Each number is 500 + 40 x the weight over its row's rms, rounded and kept within 0 to 999. Layers, rows and columns count from 0. Numbers have three digits each. The size before them is the row's rms in percent of the matrix's.

# down: layer 10 MLP down (transposed), 192x64, rms 0.201, rows 158-191, columns 0-63
# gate: layer 10 MLP gate, 192x64, rms 0.218, rows 159-191, columns 0-63
# up: layer 10 MLP up, 192x64, rms 0.21, rows 159-191, columns 0-63
down158 100:500527569441450432494455446539466544471500537590511461507591517493554509481474505469487497540496570423546528503529531516489528494554533496521529486475488450404507565532488552529458497538545497
gate159 106:430411470526500450566521447570526501489496544480452540501490531508479568503585488522466499525484523436538560545479484471422525448499499525586534528505501453465477471484504474546572550498467526
up159 102:486579520485483533490518502407474513494512555517479541521516411460478489483473469473530462462489501492457382471474480473493466497481457446491476511494511445417505486401531539544568516484574512
down159 097:447531497484503611513508509458505526521466535476537512517522504515482503464476448485549475515571532551464433501450547416497533459511534435397501503427511529536477447535546473560474515526544460
gate160 112:474472472472508513539498503514486501527580529515462510502506363512469550491524536488444503530445542433455573448405535488443532481528548436491535471499539465467470502412527506501540506517486495
up160 099:487542554539530443474482498432505523571472526448501568461545566551527483475494554511492443488485417587472506537536452550484580459510478513500463517485500496486514476540429537437483451530531542
down160 104:505522477487453529454520484488562446531445508527556528541500514443561513464441515494536543494440446556532482478473451501453483536519492508424423454480419446491503503476523617489534512455468529
gate161 089:553480491529463548422505495553512473509525441574493511468527510494503507525449494475526539529513546550457469544504527449553532456461510438453498578433523511450442455431509547524574462428504533
up161 090:440516504475398527426502471500477521435488515522531481530509536441492517479405547564522523453519576568572503517463469459533473455487504557483474488469484476524482542484594531499436518490481506
down161 075:502510502453454494485517453571556464535421528483474508501415502529533445419523544528514472518462500472500486466583494435527502453464474467553475585504591539462491516525511524524515549546451539
gate162 101:530479504518545571551488602541613481508523535483478450489490531549524533437514500540450483476502461531497533465483573509489523519396483478544486469473553522531502438487476467450476484545445467
up162 095:500482491489511544537485598515543500462494451507512547476468521430472541514501440506548480440506514525429487489458446484461532526559503545540446426568513519506489504602520522482523563478553579
down162 100:483496446511457486459460529579448459436504475466570512558502510528543441518484513493550494516492392548489449585523541452527513455458447514531461548487524540491490490482586472526535524520488553
gate163 102:507527546507515555543455426490563503480454465525494457513566502484527523552522526565505464511450562433483523486470513472491490529460494410467492475481502516522438439528549564565515588580486485
up163 098:468532514431483541475490507425539525520431527585433480488472511459508526473517486521537502534459575464495461427515479518531497440503511509520460520552522513554512440547551483596433435514507451
down163 101:565563528441427552503488472474498435511518471546477456470502501496543440476569522515512451509469489476545544522541452565484513422602495466562496541557526475564523446479490530473462472483497522
gate164 102:498574533530430452498556501443526574507491417430506580556454486475517546483477458535545524525512480533526537546463547527456457425534510517481511494479510438463467484481431458501471490521556466
up164 104:567532444473450486493534441415478564507498441427524593491466499563542529499504472551528573549464497554486523566467516491505475481519564497493484484510514469476441584492496504477528456550477477
down164 098:476473445492518507496544430496498530462501490493485438558464511510402466478493516456494459522548516491488494499490458545548495461485481461604626591459508566523490480476527502548457504486487443
gate165 104:492487483551557493537558545453525518502455500485548451521501460415463510600526512507479565550436531524446562470488482536461476465503512477507478499593414545526437544507533484479505531519501448
up165 113:498452463481446473543505522442473524553498545523501606450476589536495534469421492506524510469537547444505511587478533554471528469501461485487453414478468517500500472455463492516459488466518423
down165 107:563475470526422506450549491508519528546487486437487539482517465454530500522472510497551526462594480391537499495530481483439436570411481418520528486504446496465480508469471536464475513462516483
gate166 111:549484500504374507460440467547513558502565503445486508453481501499535487552495477561502445510510493502511491492490543517507401572542523464517513415426517491436543510471522554503477544449486488
up166 100:440530476516570558518492466406482463467468498491535528559464462561515532461531443497483568472529486441489491473508504461492552478515525587501590533531496492595441479521470441456506506502533512
down166 105:492455443576410444489491549529559495532576503478472530450497537495469544519500558535473450488551453499504460541491471520479392550524493491502462434431506440465502485487523549527529467470457485
gate167 114:536536531513476452525491453546489500486467467419513477472533438547517532502484501503466488578501526494558574573440492592483463466564545519483453479536406472476519520453437525473518443518473481
up167 105:454559478453499527539527504447563490444469452423446488543455548433546485541476449514521456505517481454566516531477594490483542423523524461482468526497418512532519472457487475464472454455512499
down167 096:485493533461504532512571472505528520539413481534499516611504496476411457449544518465494533510523487476521449536509485434578427580451536487527551487519557518528490467496469485506498540446460457
gate168 105:480484487497462433557495502531500499437502517519498456453473438505454530422474460564413453615480544448565520478500490521469487504486483544546486504540453520502491432497452500482588460460480512
up168 104:576448440468417504526461527427416575445509470475466507526537515537606450465487478531510550567450526479507515513511519503523446493577495521531529512536486489477494492491515554483552535471488466
down168 103:510452518483556467560478549521493473411594503486480472489441453501546571479489545517439449553473457429560515481503471478473443500475490569522474501539452457494424500516489498523566449465492492
gate169 053:500494518514520501531570518559532457485530520585521540569495512488461470536539502512488458538477515527519570478605570513462508474454512454475530498487481455432401428501489548506529548558503543
up169 108:442506500521510521548493467493572537453492540481550483495525437514472521466530518500434479472441590450474598468482468583516468519451560532528466479500460456488488481437485534485511533573430536
down169 130:492492506505540546512583481490540537477465483482527486508441515536452468492519470526491381557460580518473512455470520510469510497487576474542524528498500520508490448427499511538573570560453417
gate170 101:571525490519476476497477517557534435584463530492522521567506521438512534573505536494539472471513580523470476469493479536450501543479519557491497582445396456435520470534501533527522474446519487
up170 091:425515512523447441471499468513490555432511516488417478522544488502434572482470469549494484542482425498542482493469496526545536454504508383480492424520497489557515533447572460514488525530510537
down170 097:510462510546448472529453578476420491556564488502526619469532481437569542511484487476534557480488522549514441466503462478467548495526430539538478484533529473491556485499540514454496449542495469
gate171 080:531482541494498507446514526492375466568520504543431494434517459502501524475415496518545543547541414435508535436489509474491558447491491548501537506483476491443490447501506446514507497534559465
up171 081:547498570516484521530548478525486532526507573500576495547490504488452462512603447559473435404536540482523509546501487473557455526499503487563504488472498557520468499447523506451552528501527582
down171 088:475483475510494479528438496493482476504499467463544541488534492447586507474498508443536599442497398551537416537559539459477519513490469474421472472486454464523492585508514500542485478513541548
gate172 090:560513540560512499528492503513530489512449507482522547586527553504438561478559505469478451495513473520507482443484480493450473542422495472476598458508533491486571530506596559520480545536459438
up172 098:535463494450519378522574487521528433534454501567500462487451527436530468549453492508525487525508485519452445502524557536567466486493482474441512486508532565447453529484440482518512524483556559
down172 106:554531517429450454540485528547501462508508501490524575447533489453568574452491512486547558473514495505529450535555495523528520471437422525444536507457470464533527503584519582521481516558478498
gate173 089:490448482518514506506523463435526464498563513515584499486503481495543510402558516514506431536482544495523529566447508524442414530475487476540485451518467456567465444515532539564587532501522478
up173 099:468489485414528531503508485526561502451455529533486500431515519489511473540577562490547482488544573448528509541559573476470537548509477548557537544543527487511436519468493446473553535552465436
down173 100:509547515536569474485473466492538469497515490469413426460459528497429456517501405495474517468463555495467550481468480520510487387488514434515493457545535515451523459463544433458497478494530449
gate174 105:518517459554546526458524548447587518485527411526445495573458536511502523419561513496487510493509502412505515479476430499492502478519545503478513526484489487538500445564462479590500530585512528
up174 101:567536498501530529490474447554547472479547509506536503516512489384436483451458420508500476489518451506475465483596509468442380475513484560485546491488509450454470494524485499527521522451468495
down174 110:501457536479508476518451449533461471512449546548603525465546474549533460508484494557444491556576436397517471541488502520478476474464532462477458469522458517441535509465543532502479480567507551
gate175 096:471511477544495536504512420472501515447512499540503452525489551458408484463499470443490509533543516470528522577481597517540539539480502438480566489489489432515463532483552548497419517527431556
up175 114:570435464455495559522538471561531490451559556511543463482570552573542497531474486394482489478467535558492546535451511484556496472477497470543538553542447476529492525518538509480516543455472513
down175 110:452501458542548534509489501492517546517492424495486487517506524521445457464465523500585507499527585444491512512558537493488627468525510531480500446493572534418493486506443509462472469533424457
gate176 089:504569437544500483502520453422546465472445549592528509543492492566542495480551548474428560529494504531429467480453480511502444525425557492496474524478519455488474477493573540505488527517447526
up176 095:512518462487454519485556494468434447485546483481563495493494526497571565451486475513462541557550506426477476532516462488429508447483372485495509503508452451539508514482480485412480573495463489
down176 110:529503542450480475557418539519488459506493536500503536506536523444527569486503590485453565489485422505530446505493493469553499495537474497438483493530471479569472547520412580528454444531512545
gate177 076:550481519524385507460487442512534443468541540488492465503487447503484536505604552534568549547496542505447452527510503514509505494526541570454478410504489489537531485465527529500477503528411481
up177 091:460503488507502529532418553543549501545563518538460467549480529500537505453430492500472427493527480508526508519487553508402505554492508410468515516544573515426447441522493466489459536450486542
down177 077:522467483432505491525512496537474452529526524564498528500522502431585536463518569472593541461423489484460434489472479435522491448446480496507491492515498488541427525492535579513481464554434543
gate178 110:545553506502477505548590449479460590546469488493478440510487468446506493538534472506482466541524549498475507444544568503523487462531525522552553414548524535495479524541586538531460543516560534
up178 100:445588551570478480500534555425502491507462551520483526513455467497428552560498529516451528500434531528479578519573540516469569469503451525548526449480472518526541499463494463507458475544494550
down178 109:490513481491487561459561435520504536472544480493448430541561492554473500501479390513560455534511571486497477515577511528553428487553516505542593555523532485497563530508469480474509501476502482
gate179 104:544535518568466569486423521531461492531448512450536547530482572584431568480496554486516463524533451459503508529480512423536509517470562475425522497553488451456495468468509494497519553522510456
up179 097:516480492450456426489535466468533502488538455551477422464583569445516474465526450526524529466491540445457502453553488548499514531572505463574530448501530564559489533539457499475483569512490493
down179 096:491427510485513470441558502505443460459473587499492612510511529456532511440463506463559480460482500507516474579508523461455449508513509562469458454553476469394505509453496478525468493527539495
gate180 099:489512472428478507477558479496507515518454520514447447535529519560511477481478534529499546549439511538554571450404531512491494482458544438461441462476435503476556435505516591520488512547484558
up180 106:542521479469475530431524514454559545481491479544489494440465451562572495499497541491464534489525514468491551530441455517530503548529549522513447575538529531503479552421483583497537528603520527
down180 104:479493477549591546539493476553561543449504494530529488488446508476469541521514634478502493500480501458508484556528486431533517527496490587506581532479524506564515527502431480465544563510503524
gate181 121:532517516432554545501476473580494534453499505484517508465464555513421477543481520442512465531508510535550565441488497478539544554496534592545559486504551458523549457509604517473536472517534506
up181 120:550423539536538480556428497511549431400466507485525521543516522538444558474530525499503450498518529577487477528473448502449553460547509507518513514499458449507443478543484598523546476493514522
down181 124:533541561446488579503521474504524538513526518520502426476525557489428467510463516477615446549447528526493479483488518458497562521520540506550587474460509521548519501473503486456497562405510506
gate182 093:533498462476511509454544508521532506473560463524564486530501502583535504480540557599495488493444574444468496485435549518461496544521481492466393516443483496462551479467494528455563467526512558
up182 110:495523505508458525425490457459470562589475475542544498550433478475450593493398474533494456470489454589552497563484533463551452519513476491476491449476482464473462517496493495494528518469491548
down182 107:543518505406450435490530533482566494549488536527510554523495504495581534477515523554469481475471454490449424515464481458444504444606487501530420510504502457452428546474517497455527491509501511
gate183 078:489426483428455462502500430490506491493479420466504481525506496548586546490489552482527486565508464475386531461487431453498518505491521501502580514553501507567532521555528548510528521482478436
up183 086:440480492445464470482497474534583545407452455477474563418507442497552513518457490484443501498473518538447520504497437461472450562491520528512531461545497481586547522555547469456488507454508503
down183 077:498559537532499507489463459477471506495497456484483452547453518528342436494515491528499481497511521513559574501459501589454530521529510516547494560460550549492528509470488432485457555466532470
gate184 085:493451553527432455506551422474524473514462506550560540538473514570528504511495564510504535555513507524497534435571548464501473552451525457434466530584494473478433485537488529487541525560461526
up184 092:562605448515525539461455492502446535496489560516518495549438505443563473510537550529516571480537531486524457483433469551442525543471576472529523517523461521490484526437517524518561502545470546
down184 078:559450521378475474523521512565520477533506538510474479491497473501565501498486519471507533561464531518426422529529504440587479492471500474442540514465512493542441536460448569489527525546521557
gate185 095:481492556460443461443530508495595513495564517475511486536546477527533525426441507500477461465435512536502484451489498581483490456495538467514510531481452408429501423454475518440516534507442523
up185 110:421468516465509472538520506497474501394497475442472505520481511475423521477490478531403510471527533438482581485514562501418441417541532495493509529556474523471483472505490476477443482513428493
down185 116:512531528539573528624473489515515510473542474452477486532478442556497482484514436485474484485469582545547555486537568525564495537466551471511538497525532519551522521505520449457521590477473457
gate186 116:515548545519477500544456474514524497461466474468551550546484449553524490502473460543522569531474467461536472441571590543565554550461495491552549550482515465441565514461493451463505546460456499
up186 101:528478473509471485447527521462487521466485614505485497495444536519478576531547522523464484449514443447536536508518526551408497481512528512496535496498415466498485547414496394532505507443541490
down186 109:459469472506477443536508455512477465563503479466491469555498511482475424457452487457554489535499515495496486456510538563526506473543500534509392405488552535437486512497526560520470451460480391
gate187 094:534511556508535453509532548518503455486477416492470476439470449559488520537513518504551455535482532532465500518501556526521484426561522551534514445508480396493454538500499569441526575489525572
up187 106:521546597513524448552505526541485531452514437514451541462596471549514489533463483564510468481430493495504501427477517566528509457494482487535484461506498451505486492522442569505499575519473587
down187 107:499511584518491567483509559522443513409497505530502448484499456530547523488502526465517363564442514477485530481533530425482492469533556569489551525502575502479503513466501496492500469544506448
gate188 087:456499515478451461562488457541514513521512523510577448436542464507473449458526593543547540520486507499525514438518531495581460513497430584462503519586484496470465535464528475526552540493520443
up188 098:517489552468534482527427506600461521550534490568461471533525495459457458519492484480498486460435491491532505486474481528505577583455510424572549436486446523480432456535497495529470443483500529
down188 080:505423506423457519543540479593527470528465537520573513520517473520627469501518502446459488517501507494483459473511403493539468528509452525493527497540489448498481545512440578532533473530522491
gate189 103:550544512522533501435482499472506545479512475528506525468488469468497469548613512566535595566506481545581506444452504430484546528511522493512552528486525540489494566557495432555499514537491459
up189 099:520520418489504539515596443511542585469587541536461492498451473494558494561524498434534518516564501522576496459558518456526562546520511557482473497479532532495518544526519490496466454464506456
down189 100:575554516481501504572463499533520497463487487514552507526558525558532565493457517575535471488459530493463543528456508533548499442593594496498544436532521492501446490528485472434513565461487539
gate190 093:497494487485587500610487530487575570461497555517523427475485525540475540480512512556482485609462524526486556419487560502478530552521513502471526502511534486543495530456498519442529461514499558
up190 107:457499502511548517560472480509580498557520535628484440497537477463509549515483431527488448529417564494427537469497512450461528500480560528479470501545517544494535477437520521507539522544479527
down190 117:466479540550518519508530489480496546453459531444503525528490488499455482488546457471411428543451495476522529531526469483550512570502548485562535475423569521488543541485438486500566520582532424
gate191 109:534571431497599463544515523461532518491522480450529420476474466448503574458535501573482494517466517522471548508404508550527517466460475487508512524477537499419473551487495498552531531561471533
up191 106:479418523496525402548519535514523518505513409529458541556485425472467532578522523498500458466445487554430526515488563480499464539484554543490511448522473507544501522503484437457511469464501572
down191 094:517603439541497492469498505530553488445472469457518485405493499424488535424402536517549495514481550520543491554429525509477504455431490431513483485474536444493527465498533496534506527529479489